config = dict(
    num_key_value_heads=2,
    norm='rmsnorm',
    rope_theta=10000.0,
    bias='none',
    init_std_qkv=0.0438,
    init_std_down=0.0627,
    learning_rate=0.00798,
    max_grad_norm=1.0,
    schedule='wsd',
    final_lr_fraction=0.0,
)
Each number is 200 + 30 x the weight over the matrix's rms, rounded and kept within 0 to 999. Layers, rows and columns count from 0.

# layer 8 attention value, 128x128, rms 0.044, rows 70-97, columns 0-127
203,142,196,195,201,244,232,173,126,177,220,144,174,239,211,171,237,185,171,232,194,207,184,247,180,196,164,273,233,208,201,188,201,168,212,273,137,171,176,250,202,162,204,251,245,229,174,183,199,147,182,191,256,258,135,211,196,218,181,227,184,212,222,209,202,217,169,129,134,193,240,229,199,170,235,145,226,147,191,139,157,252,174,180,260,203,222,204,170,194,206,181,227,231,164,166,205,189,231,192,123,208,185,217,295,214,213,222,198,213,149,227,193,184,180,182,108,140,181,203,269,191,232,213,254,228,209,198
170,207,196,234,195,217,208,201,178,171,177,185,181,142,230,183,187,220,233,187,192,192,193,235,201,195,230,168,188,153,171,140,185,156,162,209,143,154,169,211,177,193,152,197,208,169,269,195,226,130,234,225,180,169,238,277,240,173,214,228,234,182,255,151,213,245,163,217,169,230,198,207,168,203,172,151,227,180,161,215,182,181,196,116,265,201,236,242,206,205,169,226,182,203,246,179,184,175,191,159,126,199,191,167,227,186,150,240,194,195,221,226,241,225,199,190,226,220,183,190,216,239,178,204,203,198,176,233
242,208,179,229,172,183,249,223,211,208,211,215,184,154,212,229,169,177,200,167,181,147,160,266,263,211,187,217,186,206,142,177,156,265,183,262,204,137,243,220,167,177,179,201,220,239,200,195,245,166,195,173,160,214,214,173,240,223,224,185,200,119,221,166,195,188,226,218,172,165,194,162,230,213,214,210,159,203,228,176,190,186,170,145,186,234,172,221,197,222,157,186,190,248,219,235,207,180,260,194,238,176,265,170,191,148,168,206,173,129,226,203,206,244,209,183,161,196,217,192,150,207,218,231,190,232,176,240
233,233,181,146,233,188,181,213,224,187,208,128,263,244,184,116,158,175,208,183,186,178,222,174,200,183,138,205,212,222,195,228,201,162,227,199,238,243,185,146,185,217,217,184,216,211,167,223,142,242,194,192,243,220,213,214,143,162,229,161,185,230,133,239,187,213,211,165,165,182,193,193,195,287,194,166,254,220,197,195,214,214,146,182,186,211,233,190,226,213,175,216,218,240,243,188,146,166,179,277,227,272,161,219,185,196,218,283,238,194,167,196,195,191,173,229,170,147,180,213,222,164,223,153,189,219,238,184
201,148,194,242,220,193,194,203,174,182,196,203,209,191,183,229,238,253,201,198,195,247,226,194,201,217,236,137,211,168,208,120,193,196,256,192,219,217,233,241,185,184,190,225,153,181,146,222,189,188,137,179,169,181,222,200,194,169,160,232,192,250,188,222,158,272,203,211,199,250,197,196,235,209,182,152,196,205,220,211,189,185,198,189,178,202,181,211,208,182,209,222,168,221,220,207,187,260,181,208,225,229,210,171,163,203,173,177,211,191,192,218,242,204,201,172,223,143,224,172,180,217,209,190,255,181,165,180
209,253,172,189,229,279,183,209,159,209,231,194,204,201,150,181,151,262,217,226,137,192,189,272,211,186,153,170,198,197,185,174,211,150,194,231,184,175,216,220,198,243,242,243,206,225,196,257,259,162,252,183,205,203,240,234,256,220,238,198,208,243,230,182,233,166,224,167,236,160,142,192,164,180,175,171,206,148,226,224,177,193,217,183,184,243,268,225,239,186,213,214,176,244,219,176,150,186,194,166,224,205,244,232,154,219,181,211,182,202,202,221,215,197,181,171,207,223,201,225,207,182,169,176,188,142,199,260
208,240,199,188,181,189,236,193,243,174,183,280,250,207,188,273,213,229,171,145,270,218,237,157,246,249,247,205,186,205,256,223,182,201,201,194,242,245,156,154,178,197,153,170,156,212,190,225,250,221,218,191,217,195,214,174,162,193,234,191,194,206,131,250,162,227,212,225,160,176,192,167,205,211,217,236,172,234,220,219,202,182,118,251,229,207,202,223,209,266,223,254,232,188,177,225,123,179,178,236,210,198,170,192,171,167,168,172,188,187,257,235,155,198,228,214,187,185,184,206,198,158,156,159,209,184,255,214
190,220,182,207,192,202,214,220,200,216,231,189,200,214,205,221,175,219,209,170,185,257,219,220,227,274,182,212,237,202,196,169,207,201,169,169,182,200,128,166,162,235,211,249,226,213,180,174,186,181,219,208,206,221,215,189,239,265,224,260,186,222,160,210,205,200,176,232,156,161,195,190,189,214,187,226,221,212,181,191,213,183,150,173,188,250,245,233,245,219,194,212,257,192,173,223,163,190,214,203,187,155,192,201,171,198,200,213,236,225,233,188,212,218,244,196,171,173,247,174,179,128,183,187,227,246,193,219
169,211,150,179,199,209,225,178,240,176,177,279,266,186,230,210,214,221,185,122,182,89,181,174,245,182,192,149,238,206,151,171,201,223,190,177,216,230,221,195,206,234,197,199,244,146,251,180,168,208,203,167,190,197,256,151,237,203,220,231,211,181,249,229,260,198,266,226,149,229,188,127,239,174,234,218,184,224,184,197,222,218,192,207,173,170,226,247,217,152,207,228,254,190,216,225,191,192,233,203,214,167,160,146,182,197,179,186,224,194,222,154,197,173,188,211,224,221,207,239,175,211,219,283,211,216,206,229
185,217,179,213,183,194,183,210,227,206,193,165,260,185,209,223,199,194,213,192,174,204,227,148,206,176,181,232,179,168,183,229,239,186,210,181,225,163,130,158,162,167,153,254,221,147,219,210,231,223,249,281,225,223,223,216,148,184,224,208,173,219,199,236,198,207,146,200,202,207,170,230,244,145,217,241,250,179,151,217,201,144,189,172,241,217,206,195,206,203,152,211,154,165,197,178,211,211,131,195,214,211,188,164,204,153,181,236,221,192,175,145,224,189,200,213,198,159,185,216,153,156,200,212,219,175,234,244
260,194,229,187,201,194,220,229,183,190,205,204,199,234,182,166,182,225,205,202,220,230,288,236,195,195,147,201,220,180,159,193,185,178,231,215,191,236,194,195,177,198,151,179,194,206,165,216,201,177,190,202,125,243,183,165,209,181,173,229,155,176,184,147,230,222,220,205,129,239,219,159,221,214,211,178,202,208,207,213,263,200,188,179,196,206,142,198,191,226,204,232,205,201,194,200,214,226,228,281,210,273,172,259,154,244,200,238,197,210,202,182,210,237,195,90,181,189,161,201,227,222,230,173,227,128,197,145
194,223,205,264,195,201,166,242,175,215,221,200,135,166,167,198,145,224,201,210,196,235,189,201,179,202,160,152,196,161,180,206,242,219,209,130,218,174,244,172,202,222,216,200,221,190,228,179,199,159,262,210,167,185,215,239,224,232,176,203,204,221,186,213,198,249,210,200,212,153,167,200,205,177,240,202,217,187,177,197,191,220,234,223,139,137,187,195,199,201,256,219,179,171,175,221,184,221,143,169,215,168,215,148,203,172,222,243,194,224,243,183,194,208,245,208,208,227,209,199,158,211,168,184,175,201,179,229
208,220,180,212,229,190,158,206,224,186,172,167,213,197,202,264,177,166,230,210,240,203,175,190,165,231,202,216,175,234,214,207,207,222,168,187,146,209,249,171,241,206,198,216,198,194,226,206,167,188,183,211,229,197,152,144,176,153,198,189,228,183,196,180,208,190,161,202,242,229,184,206,192,188,219,288,201,222,169,154,185,191,221,249,176,196,236,209,159,189,143,190,199,186,230,192,225,192,206,139,208,170,194,221,198,195,208,188,203,198,143,212,184,214,222,243,206,204,236,236,177,172,186,190,207,212,207,129
181,147,189,186,199,175,196,162,225,195,173,192,172,236,227,233,246,239,181,223,162,125,218,163,179,192,212,199,187,151,165,246,172,216,155,175,222,204,199,221,246,121,172,228,188,182,161,219,203,219,197,227,170,221,168,203,252,160,217,179,203,215,246,223,206,148,251,175,247,194,163,200,203,178,163,203,254,172,170,243,259,174,209,168,236,265,164,169,160,238,189,207,219,234,178,207,249,183,161,170,192,251,193,235,172,216,138,190,175,174,127,249,195,165,149,209,256,213,197,111,218,191,193,165,205,207,206,132
157,209,180,207,233,233,185,191,201,250,195,223,219,190,219,240,150,164,212,168,211,203,187,230,174,190,168,175,140,200,191,210,237,169,187,267,207,183,221,169,121,209,132,243,220,199,162,205,225,210,216,180,286,180,206,214,182,167,221,195,178,152,267,214,254,153,194,217,232,170,217,241,182,172,207,189,186,202,215,194,232,198,249,237,161,277,176,180,283,231,155,159,192,181,183,154,223,210,187,223,229,220,200,163,213,130,174,198,159,195,249,203,179,229,244,244,177,157,217,218,225,225,209,233,217,198,241,223
169,234,122,176,171,189,210,174,265,241,265,223,252,217,220,198,216,154,161,180,233,219,157,164,196,231,227,181,195,239,189,230,205,217,176,225,147,233,214,213,167,203,162,202,228,213,222,204,157,221,193,246,204,201,221,185,172,188,234,217,212,183,208,185,249,195,225,267,166,148,193,131,217,159,185,227,192,249,155,216,176,189,185,193,201,177,199,229,250,227,201,210,241,174,212,207,158,209,220,174,222,210,159,214,224,229,168,184,188,248,233,222,219,182,215,214,225,225,185,172,229,225,235,234,158,174,220,231
213,198,210,262,217,211,174,230,188,187,211,230,209,215,189,227,202,187,151,196,215,249,226,219,175,259,200,204,202,202,293,233,144,192,208,199,180,194,193,202,175,213,201,210,178,205,222,190,186,247,179,208,166,255,172,171,197,149,209,222,191,223,180,157,207,198,220,215,223,234,214,190,163,192,215,151,225,162,153,201,165,186,192,229,246,232,155,160,157,248,166,207,190,157,213,240,175,215,145,217,212,170,164,194,190,185,221,188,167,171,143,201,164,164,193,222,231,143,252,205,153,191,158,174,215,229,223,165
151,230,208,245,174,156,143,205,228,156,181,195,154,151,184,167,160,157,209,170,211,167,186,225,210,221,194,171,191,165,221,225,202,258,157,163,225,199,169,195,218,217,226,214,224,181,199,211,162,212,190,200,158,224,226,138,243,185,199,200,195,189,211,154,186,181,190,121,217,170,197,188,215,151,158,151,207,195,188,183,201,208,177,192,213,202,189,198,250,226,176,169,230,218,153,232,199,207,187,241,186,208,176,104,182,158,132,241,203,193,231,195,200,223,186,192,195,152,217,178,120,150,260,245,229,230,183,235
149,161,187,211,209,178,184,204,198,158,183,121,221,190,224,251,200,184,227,191,215,167,223,137,160,208,246,181,183,194,214,153,188,245,202,180,193,179,226,209,164,201,214,179,211,238,155,218,234,206,125,164,221,170,163,145,178,199,224,193,209,216,245,189,220,195,239,188,200,271,197,219,211,144,184,203,237,169,222,165,208,180,168,210,204,205,198,204,198,239,163,151,203,184,215,172,205,208,180,233,195,176,215,180,165,225,144,209,187,183,148,135,217,203,165,254,223,232,154,225,220,221,207,179,224,237,201,247
165,188,155,168,143,260,113,197,195,195,178,236,209,164,268,235,176,134,215,124,168,229,199,158,196,206,244,199,217,197,253,195,178,198,220,189,200,157,172,297,221,208,251,216,166,232,186,192,139,228,149,208,225,166,178,165,186,217,236,214,219,216,209,234,212,214,186,257,263,190,199,182,157,172,191,216,169,218,216,188,257,213,228,250,193,208,137,221,230,193,188,158,272,203,161,228,202,221,226,247,154,187,202,178,242,244,236,160,197,159,287,160,262,188,243,263,166,271,177,185,190,166,223,241,207,202,266,239
164,148,242,174,178,186,266,210,209,215,167,175,172,156,198,215,209,206,224,180,257,171,177,185,225,204,229,193,180,145,209,249,152,212,175,202,225,215,217,238,172,154,198,187,229,139,232,177,198,259,187,183,198,195,173,177,137,173,198,163,243,234,241,222,221,189,219,169,184,169,248,235,211,205,142,167,216,193,185,165,158,199,226,153,203,222,222,147,176,180,238,203,167,210,237,208,147,188,227,207,237,216,177,204,198,204,176,184,220,182,176,191,233,202,181,265,224,210,172,267,198,204,250,191,188,291,186,202
211,151,174,205,231,207,158,225,204,188,213,190,171,121,231,187,148,223,153,229,156,290,159,227,199,191,211,287,221,276,206,224,205,182,209,178,161,198,235,217,156,263,173,179,183,167,214,216,225,268,219,224,182,224,196,253,183,241,178,242,200,199,201,150,189,234,127,164,182,186,171,183,221,190,214,178,220,144,215,272,223,205,217,252,152,158,177,153,208,230,218,165,215,196,193,199,191,217,212,177,162,207,145,227,237,200,225,224,190,231,177,155,205,210,197,154,140,158,195,150,227,233,118,164,224,180,230,255
159,157,195,233,203,203,216,209,260,155,204,180,190,225,211,254,198,210,191,256,187,176,200,165,186,199,193,168,197,141,206,194,225,174,210,203,191,168,179,208,259,252,177,218,179,187,254,188,167,230,213,192,242,215,211,145,220,182,253,189,245,204,174,214,123,189,169,206,224,230,215,181,197,181,196,239,169,239,207,172,168,190,214,200,203,231,205,156,183,171,202,186,191,192,178,216,136,184,206,156,173,245,162,204,151,202,191,188,190,200,193,210,256,167,188,171,195,226,190,194,225,206,194,244,196,200,193,170
172,231,212,154,218,209,177,192,200,229,229,248,182,222,120,270,215,182,208,231,223,258,244,228,167,182,224,146,227,161,213,214,159,180,198,176,208,239,174,183,211,172,231,180,164,141,237,226,183,222,198,147,234,179,172,138,193,203,190,123,255,240,201,218,212,172,226,165,225,198,164,194,168,214,169,194,200,149,207,163,212,188,176,194,199,225,176,199,200,154,163,228,168,225,200,155,278,163,82,213,176,200,265,191,210,156,143,214,289,211,169,191,269,225,162,147,234,186,172,174,169,181,243,144,231,198,205,169
198,206,234,230,174,154,222,191,180,204,225,199,169,189,187,238,312,207,222,224,265,191,224,186,226,197,196,209,174,165,246,239,169,250,152,202,185,207,195,168,195,162,147,174,235,202,223,188,231,262,214,236,189,265,182,208,174,202,247,150,219,233,233,209,191,166,179,181,199,247,233,267,227,209,228,176,232,158,211,221,176,209,129,176,251,230,238,180,177,252,251,148,187,148,180,167,167,163,244,202,248,154,251,225,243,230,217,189,178,159,225,251,161,192,231,212,224,205,203,231,202,242,215,215,209,170,216,216
164,270,206,181,152,206,112,183,177,190,186,252,142,222,186,190,172,204,154,182,221,195,199,231,167,197,204,221,139,223,192,226,206,239,173,211,150,201,192,199,238,221,215,171,179,190,205,199,180,182,198,229,190,253,224,271,219,161,179,179,131,203,216,169,241,196,199,169,148,186,219,202,235,190,155,177,180,192,149,248,189,220,186,229,235,234,121,179,205,207,226,243,204,161,200,170,195,137,160,254,277,170,166,232,216,223,187,202,204,193,200,238,157,198,217,171,183,190,187,164,233,180,217,172,206,208,161,188
185,228,196,178,201,252,225,172,267,242,186,201,141,193,197,213,197,172,214,246,153,243,242,252,188,209,167,175,201,179,167,226,226,176,195,243,216,192,244,179,222,210,216,191,183,220,195,172,162,161,203,199,191,180,220,268,214,206,187,187,173,210,211,245,259,184,201,192,204,203,187,234,168,237,201,200,165,226,207,198,185,188,167,188,213,160,145,188,202,143,238,187,214,159,197,176,245,204,166,156,229,211,238,204,225,167,207,212,221,207,240,263,142,217,219,160,194,198,214,193,259,219,128,217,194,207,202,194
198,228,235,251,182,158,188,203,185,158,181,218,236,155,224,193,187,202,219,197,266,200,217,165,224,168,168,282,175,254,217,197,237,240,208,190,166,179,218,168,215,200,174,172,259,224,181,214,254,183,189,188,212,168,207,242,225,207,154,217,208,189,154,214,218,176,187,240,204,187,195,249,235,162,164,219,206,199,195,212,212,180,203,200,159,114,282,222,199,209,226,276,133,201,134,203,216,196,169,149,237,157,180,243,206,192,202,191,205,230,205,212,238,190,264,229,197,210,201,192,143,195,214,217,162,208,187,224
# layer 8 attention output (transposed), 128x128, rms 0.0544, rows 70-96, columns 0-127
151,180,181,256,195,191,186,160,231,210,206,247,224,210,126,262,140,222,230,225,203,193,236,220,185,191,208,124,181,236,191,196,193,232,166,209,227,226,217,229,202,198,183,187,136,207,216,242,221,210,218,163,197,141,221,255,209,145,196,175,190,210,160,153,123,205,221,256,186,186,182,219,195,230,221,256,197,255,183,164,221,186,181,214,215,194,196,188,218,183,210,197,184,204,172,210,239,212,215,207,289,165,163,184,138,141,191,209,258,178,218,234,191,178,155,222,270,172,201,181,220,171,232,154,202,205,269,250
224,205,194,232,248,239,174,164,200,212,211,180,252,213,207,189,191,164,205,214,197,154,187,200,231,192,243,238,160,248,164,204,266,226,238,194,229,212,227,209,207,180,230,175,202,252,226,206,243,232,222,162,204,220,171,261,187,208,220,189,214,201,234,201,211,200,205,195,156,188,222,200,204,203,197,185,232,134,244,199,197,189,244,234,226,165,175,161,211,126,193,196,222,230,188,266,196,223,185,185,195,197,167,225,136,202,168,175,205,136,171,195,138,176,161,232,194,222,187,217,192,193,254,203,191,212,239,164
207,171,243,187,244,174,203,169,236,227,171,143,182,195,187,236,212,177,135,190,195,210,227,185,213,192,195,219,184,160,205,194,234,227,206,204,185,255,206,135,187,165,170,199,258,197,156,203,221,235,201,236,182,237,225,166,199,202,206,242,188,251,202,270,197,190,167,208,180,280,189,204,184,224,173,224,184,211,179,194,174,188,213,275,167,206,202,191,208,188,270,176,212,243,166,198,224,184,160,118,159,188,203,219,163,204,180,170,254,236,147,180,166,212,181,215,163,163,166,170,189,227,201,166,214,166,221,210
183,212,139,248,165,213,200,233,165,214,225,203,214,128,223,264,256,182,207,222,228,196,238,256,183,235,200,155,220,179,197,174,220,220,191,202,167,252,214,215,189,184,193,223,207,208,202,176,174,178,241,169,166,157,169,200,218,188,151,171,187,195,229,168,187,234,148,212,183,235,153,192,182,189,190,269,186,156,154,202,212,148,160,193,179,147,214,259,189,206,214,231,160,97,232,196,184,219,224,189,222,214,185,162,189,230,218,249,171,215,176,263,217,173,184,212,207,214,208,193,218,191,138,222,244,180,167,183
202,242,204,210,205,220,183,167,196,185,204,162,195,191,192,186,174,167,158,161,193,181,238,200,163,196,215,223,151,221,199,216,228,230,192,166,190,160,163,216,231,233,190,159,211,187,216,172,249,208,279,205,246,190,224,263,150,219,218,177,185,156,205,269,192,201,170,269,191,158,252,207,197,215,171,217,245,221,168,223,173,237,194,205,182,197,181,214,135,182,168,220,209,169,223,180,187,226,202,206,193,220,219,220,233,167,196,187,184,231,197,157,209,194,179,146,185,211,228,198,196,187,236,199,199,266,208,174
284,158,209,161,181,164,204,188,188,185,172,183,183,166,168,240,267,176,192,196,243,207,206,177,212,225,208,207,219,206,210,192,256,270,218,208,204,203,243,284,160,193,149,178,201,149,192,138,212,233,182,174,214,232,167,171,151,211,202,162,229,183,166,218,233,237,167,174,176,262,195,226,244,152,194,229,192,255,226,222,230,202,209,179,268,187,231,199,192,184,145,206,157,208,210,240,188,223,181,223,159,219,205,188,151,192,188,136,233,205,223,239,185,184,188,214,201,211,213,176,190,217,205,217,162,214,188,162
218,187,224,135,231,196,155,230,165,235,225,180,191,223,240,188,181,165,213,213,187,231,149,184,167,195,186,257,157,193,196,128,251,198,161,192,144,158,214,198,227,212,267,228,255,267,247,171,112,133,238,203,220,208,184,196,238,210,171,197,219,216,186,191,217,188,172,293,206,211,196,226,249,207,219,188,198,175,152,205,206,190,188,176,136,130,212,234,180,240,195,195,214,232,218,188,216,208,217,185,158,197,190,213,264,252,175,261,168,229,187,189,203,244,206,177,207,225,201,187,184,232,217,225,215,196,182,193
212,151,227,220,193,170,240,171,232,212,214,160,235,227,226,219,195,138,221,210,182,202,258,259,162,178,185,223,202,210,211,127,221,218,224,228,184,197,202,164,196,184,216,244,166,218,216,157,187,222,232,199,183,189,180,153,202,181,183,157,238,167,165,164,180,190,206,242,233,249,228,213,204,218,199,196,167,215,208,215,191,178,230,200,191,152,217,214,204,203,208,162,156,206,202,195,144,213,231,217,190,211,116,259,212,200,165,204,207,228,161,198,164,213,184,210,215,188,155,206,181,203,241,185,167,189,198,194
203,196,226,208,210,224,192,217,155,219,169,163,162,203,210,170,195,209,204,197,234,171,177,172,156,181,267,236,223,163,183,200,225,159,175,227,154,171,157,233,183,184,195,164,207,258,223,249,220,245,191,220,231,239,208,184,230,231,196,217,192,243,205,251,176,214,214,242,160,239,217,223,166,205,211,192,187,211,247,195,162,218,206,171,229,213,139,214,221,186,141,246,173,212,160,194,127,243,173,219,229,202,189,216,257,191,182,231,174,213,154,172,154,220,228,199,182,203,185,198,195,241,177,137,208,121,182,189
261,179,207,221,217,200,181,172,240,180,254,193,173,158,190,140,236,203,218,211,202,178,203,210,222,138,223,218,197,177,177,123,185,169,213,171,178,262,220,209,193,242,252,149,197,242,248,199,162,195,226,212,158,165,197,215,185,186,197,204,223,181,264,167,182,206,213,186,218,124,241,192,159,243,187,195,216,164,211,195,217,161,156,182,182,157,162,235,170,200,205,200,204,218,193,206,153,175,205,213,173,210,176,190,183,253,136,182,196,191,184,246,187,178,207,193,177,226,197,187,220,182,178,168,144,208,196,194
152,209,199,205,243,277,213,195,216,186,221,134,248,184,253,230,184,208,203,220,226,171,175,247,208,167,174,197,208,163,167,206,209,205,234,160,201,224,157,254,197,204,190,219,198,225,199,165,182,236,227,222,219,184,216,186,169,239,189,198,184,197,199,225,200,158,162,242,210,195,220,190,199,248,163,242,239,243,143,259,189,201,246,211,228,182,215,131,197,171,176,215,182,157,226,171,171,178,194,112,251,219,242,215,157,174,233,259,232,243,193,211,188,240,204,260,198,222,204,209,204,139,191,245,191,219,195,216
229,201,207,205,181,212,191,223,244,210,217,198,181,214,207,161,225,173,190,180,189,201,183,170,193,180,242,264,211,186,205,213,165,124,233,250,231,197,237,198,214,201,190,230,184,193,237,151,247,230,193,200,231,242,189,191,203,180,227,219,188,146,253,217,220,223,220,171,221,229,193,193,245,222,230,149,207,227,223,216,268,173,240,209,242,221,201,214,208,185,187,196,191,219,238,191,143,231,223,211,232,172,177,220,198,232,169,181,182,190,249,206,244,211,185,179,153,189,171,243,194,154,180,197,184,197,181,179
163,225,216,194,228,139,206,213,176,222,225,182,184,231,243,180,207,240,175,195,169,235,208,225,218,157,143,190,215,207,194,179,177,200,171,191,278,209,192,172,244,205,158,151,203,178,192,207,219,162,166,236,160,205,214,209,202,153,184,192,193,193,247,152,215,137,191,224,168,177,169,176,158,228,198,210,192,181,235,218,219,204,198,156,234,193,216,203,180,225,208,154,206,223,169,206,225,195,212,265,185,215,170,184,262,185,209,185,200,185,203,170,222,209,236,206,176,191,166,191,226,164,206,208,174,220,198,198
201,173,236,191,182,182,227,183,198,211,204,178,211,167,190,181,181,226,224,237,237,274,209,180,222,164,183,157,217,195,199,212,215,212,170,121,186,201,241,208,149,226,248,182,196,188,225,242,185,169,183,194,200,150,230,253,183,233,256,244,289,196,174,181,191,217,210,118,190,218,175,215,210,199,179,159,237,194,195,153,113,245,142,214,185,206,232,191,178,142,229,224,202,168,163,178,187,203,207,208,173,191,266,209,214,172,209,210,223,162,199,168,265,242,243,255,180,200,221,226,216,256,217,240,112,243,170,198
233,157,145,222,206,155,199,180,180,152,187,269,174,221,215,143,281,200,150,258,169,147,199,206,204,179,196,186,188,208,166,193,184,224,206,213,197,241,203,232,232,151,239,173,262,171,203,187,165,211,158,253,240,261,220,165,219,207,180,142,195,144,246,202,178,205,186,235,189,209,175,176,163,184,229,216,202,177,191,174,172,176,150,158,244,162,189,243,181,152,211,202,236,256,202,186,188,155,217,209,166,221,232,200,147,243,231,168,245,238,214,208,179,192,238,187,164,195,195,209,194,252,198,148,217,181,234,248
202,186,230,213,170,189,190,180,183,147,153,227,180,204,180,174,226,157,209,230,212,165,218,236,196,137,186,172,231,183,147,187,262,200,165,193,175,192,160,161,177,171,214,182,209,237,193,246,191,206,205,183,219,148,184,156,253,208,145,213,231,271,203,222,233,190,211,227,224,203,203,224,191,199,197,196,210,119,209,189,237,157,237,135,206,195,219,172,222,166,187,197,201,232,145,200,165,180,178,241,185,185,184,213,248,211,236,233,163,167,227,173,185,228,192,253,189,189,208,213,170,206,179,183,252,193,174,224
155,168,177,207,210,219,203,204,187,216,228,180,159,197,240,216,213,211,239,173,161,213,206,174,185,184,234,182,189,228,171,185,177,182,191,199,223,163,177,180,250,205,241,211,245,187,194,189,172,143,201,235,196,139,173,212,171,170,183,178,226,183,187,208,185,183,198,209,186,218,209,190,240,183,176,181,221,239,244,188,240,192,167,135,179,164,204,180,193,213,227,240,225,220,180,234,201,165,188,172,219,231,136,184,217,181,186,193,213,233,221,175,251,242,191,195,156,186,165,166,172,177,204,218,129,215,197,207
184,192,159,230,189,261,231,235,248,219,236,163,192,235,198,185,221,239,195,203,211,163,221,156,193,230,242,183,202,191,225,195,196,107,251,161,174,194,199,145,214,159,170,195,218,211,253,204,240,184,189,214,206,222,213,233,219,224,217,200,211,126,185,208,176,235,246,201,189,219,237,191,237,260,242,224,213,205,235,161,211,166,225,215,200,179,184,255,172,181,287,178,253,206,173,187,192,222,174,212,194,189,192,213,210,208,201,216,249,222,221,158,158,203,175,217,172,188,160,181,214,236,151,193,187,128,174,215
174,192,204,205,245,185,255,192,198,253,212,217,221,213,180,177,189,220,209,201,194,153,284,215,268,136,181,239,219,192,196,242,208,194,165,179,149,192,162,204,292,239,199,144,203,162,212,206,235,226,177,217,197,227,170,229,188,193,217,229,194,184,169,179,172,214,170,266,189,185,178,158,192,174,155,195,179,168,236,169,177,188,159,212,169,172,188,221,199,189,205,262,210,177,193,197,199,209,202,218,164,193,216,218,240,192,228,169,209,192,193,229,175,179,232,174,142,203,240,126,165,252,134,229,199,239,211,191
232,223,176,210,233,166,244,228,171,191,221,243,186,238,225,140,223,203,183,243,182,175,197,209,182,210,208,167,202,178,200,185,181,236,224,227,189,208,186,240,220,246,192,258,233,174,221,224,252,203,257,217,178,181,240,162,204,207,185,266,203,207,157,216,200,138,242,229,240,196,216,202,259,169,232,184,171,199,230,166,147,208,226,230,154,179,184,210,169,201,215,233,187,242,177,226,211,146,225,269,222,176,190,176,236,177,223,188,187,203,153,195,177,153,200,143,192,140,212,240,136,267,178,213,219,149,193,260
221,241,207,221,241,225,172,166,207,195,184,223,238,195,153,188,180,188,228,192,172,196,243,215,165,259,197,227,216,272,180,180,175,165,218,195,218,214,224,152,210,189,162,153,206,244,143,248,191,149,167,235,174,182,209,243,220,206,198,214,211,170,209,261,204,206,232,189,238,191,127,178,204,176,239,182,169,189,208,182,193,211,157,225,139,224,166,239,200,117,199,212,227,139,224,191,239,261,165,168,214,253,232,193,198,216,183,159,203,163,214,216,217,222,230,164,194,213,209,211,169,207,162,236,217,161,203,199
190,183,207,211,230,191,199,207,249,255,222,193,191,225,148,230,257,172,178,192,175,159,197,165,212,158,221,161,160,208,215,216,207,224,247,241,246,172,137,201,166,200,288,223,227,186,233,212,148,175,219,188,233,195,156,220,198,180,210,191,233,190,166,134,184,171,191,165,200,156,209,177,207,160,239,206,222,211,195,196,208,169,232,157,243,221,204,239,199,261,186,196,185,204,164,163,177,161,189,224,257,156,252,195,171,174,183,200,260,255,268,224,178,222,148,200,218,159,244,267,137,93,225,185,226,217,192,170
228,242,204,227,187,179,142,159,194,107,206,195,133,225,235,173,200,220,207,207,241,176,156,211,222,223,188,175,200,230,212,181,221,219,170,191,248,187,175,196,189,195,170,173,197,178,190,158,182,228,193,184,224,159,193,221,228,210,231,264,274,189,176,190,216,201,248,237,172,164,203,188,199,210,242,193,233,183,234,215,190,234,163,197,187,181,211,253,210,203,220,197,245,191,237,214,218,214,225,229,188,192,187,172,242,209,187,181,178,219,189,157,174,250,210,218,202,215,213,239,213,229,202,219,182,205,258,184
211,140,200,173,181,221,188,189,202,161,216,203,249,204,239,180,228,227,214,161,178,197,217,142,156,180,206,175,182,256,187,202,227,144,230,203,254,169,227,261,197,166,195,223,217,201,184,212,195,190,178,221,161,223,255,215,182,121,152,216,162,113,201,209,269,243,183,210,192,201,254,217,183,217,188,224,203,197,182,189,193,206,140,213,166,232,225,223,245,225,180,176,211,163,261,244,197,236,225,203,150,182,215,222,234,142,224,192,211,162,187,218,163,112,233,217,200,261,179,161,167,247,230,244,174,204,133,162
201,207,203,148,182,225,179,192,216,243,158,169,198,200,158,157,115,170,211,219,167,195,155,172,213,240,196,202,192,226,191,152,204,184,203,189,222,205,247,133,167,247,193,212,182,196,207,217,107,203,119,251,210,167,216,205,233,201,187,232,199,189,140,196,133,276,205,205,206,171,203,219,233,199,170,192,149,209,188,228,227,239,217,154,162,180,163,187,239,216,218,247,318,244,205,167,211,213,175,161,156,207,223,221,173,263,187,174,199,203,227,238,205,197,216,189,225,225,212,173,204,204,202,220,163,224,180,233
221,178,167,226,199,241,235,248,216,215,232,228,174,193,173,223,185,236,217,270,182,192,230,187,214,208,192,141,218,247,191,238,205,188,192,179,196,173,229,217,136,187,191,233,222,220,205,204,182,239,159,269,218,132,195,177,170,192,172,200,189,202,274,189,197,209,201,199,170,169,188,216,237,176,175,154,232,182,160,184,283,194,216,207,210,133,239,175,182,152,165,198,242,219,207,158,230,223,178,204,165,199,226,203,210,177,235,254,219,214,234,192,197,229,148,207,183,236,223,203,207,200,191,150,157,203,181,212
243,208,218,216,144,174,154,200,222,195,162,236,273,233,236,195,200,216,212,225,215,205,195,168,136,223,240,245,221,196,155,223,196,239,205,216,250,204,191,222,173,213,182,241,232,207,208,216,149,190,148,232,222,207,201,117,184,186,215,200,183,182,214,161,193,275,207,184,222,171,225,200,247,160,206,202,246,169,180,227,228,259,209,228,224,215,213,208,209,197,192,158,192,195,197,175,187,194,211,219,183,204,202,183,202,216,219,158,220,194,180,196,268,176,193,202,179,195,190,177,235,193,269,171,215,149,214,209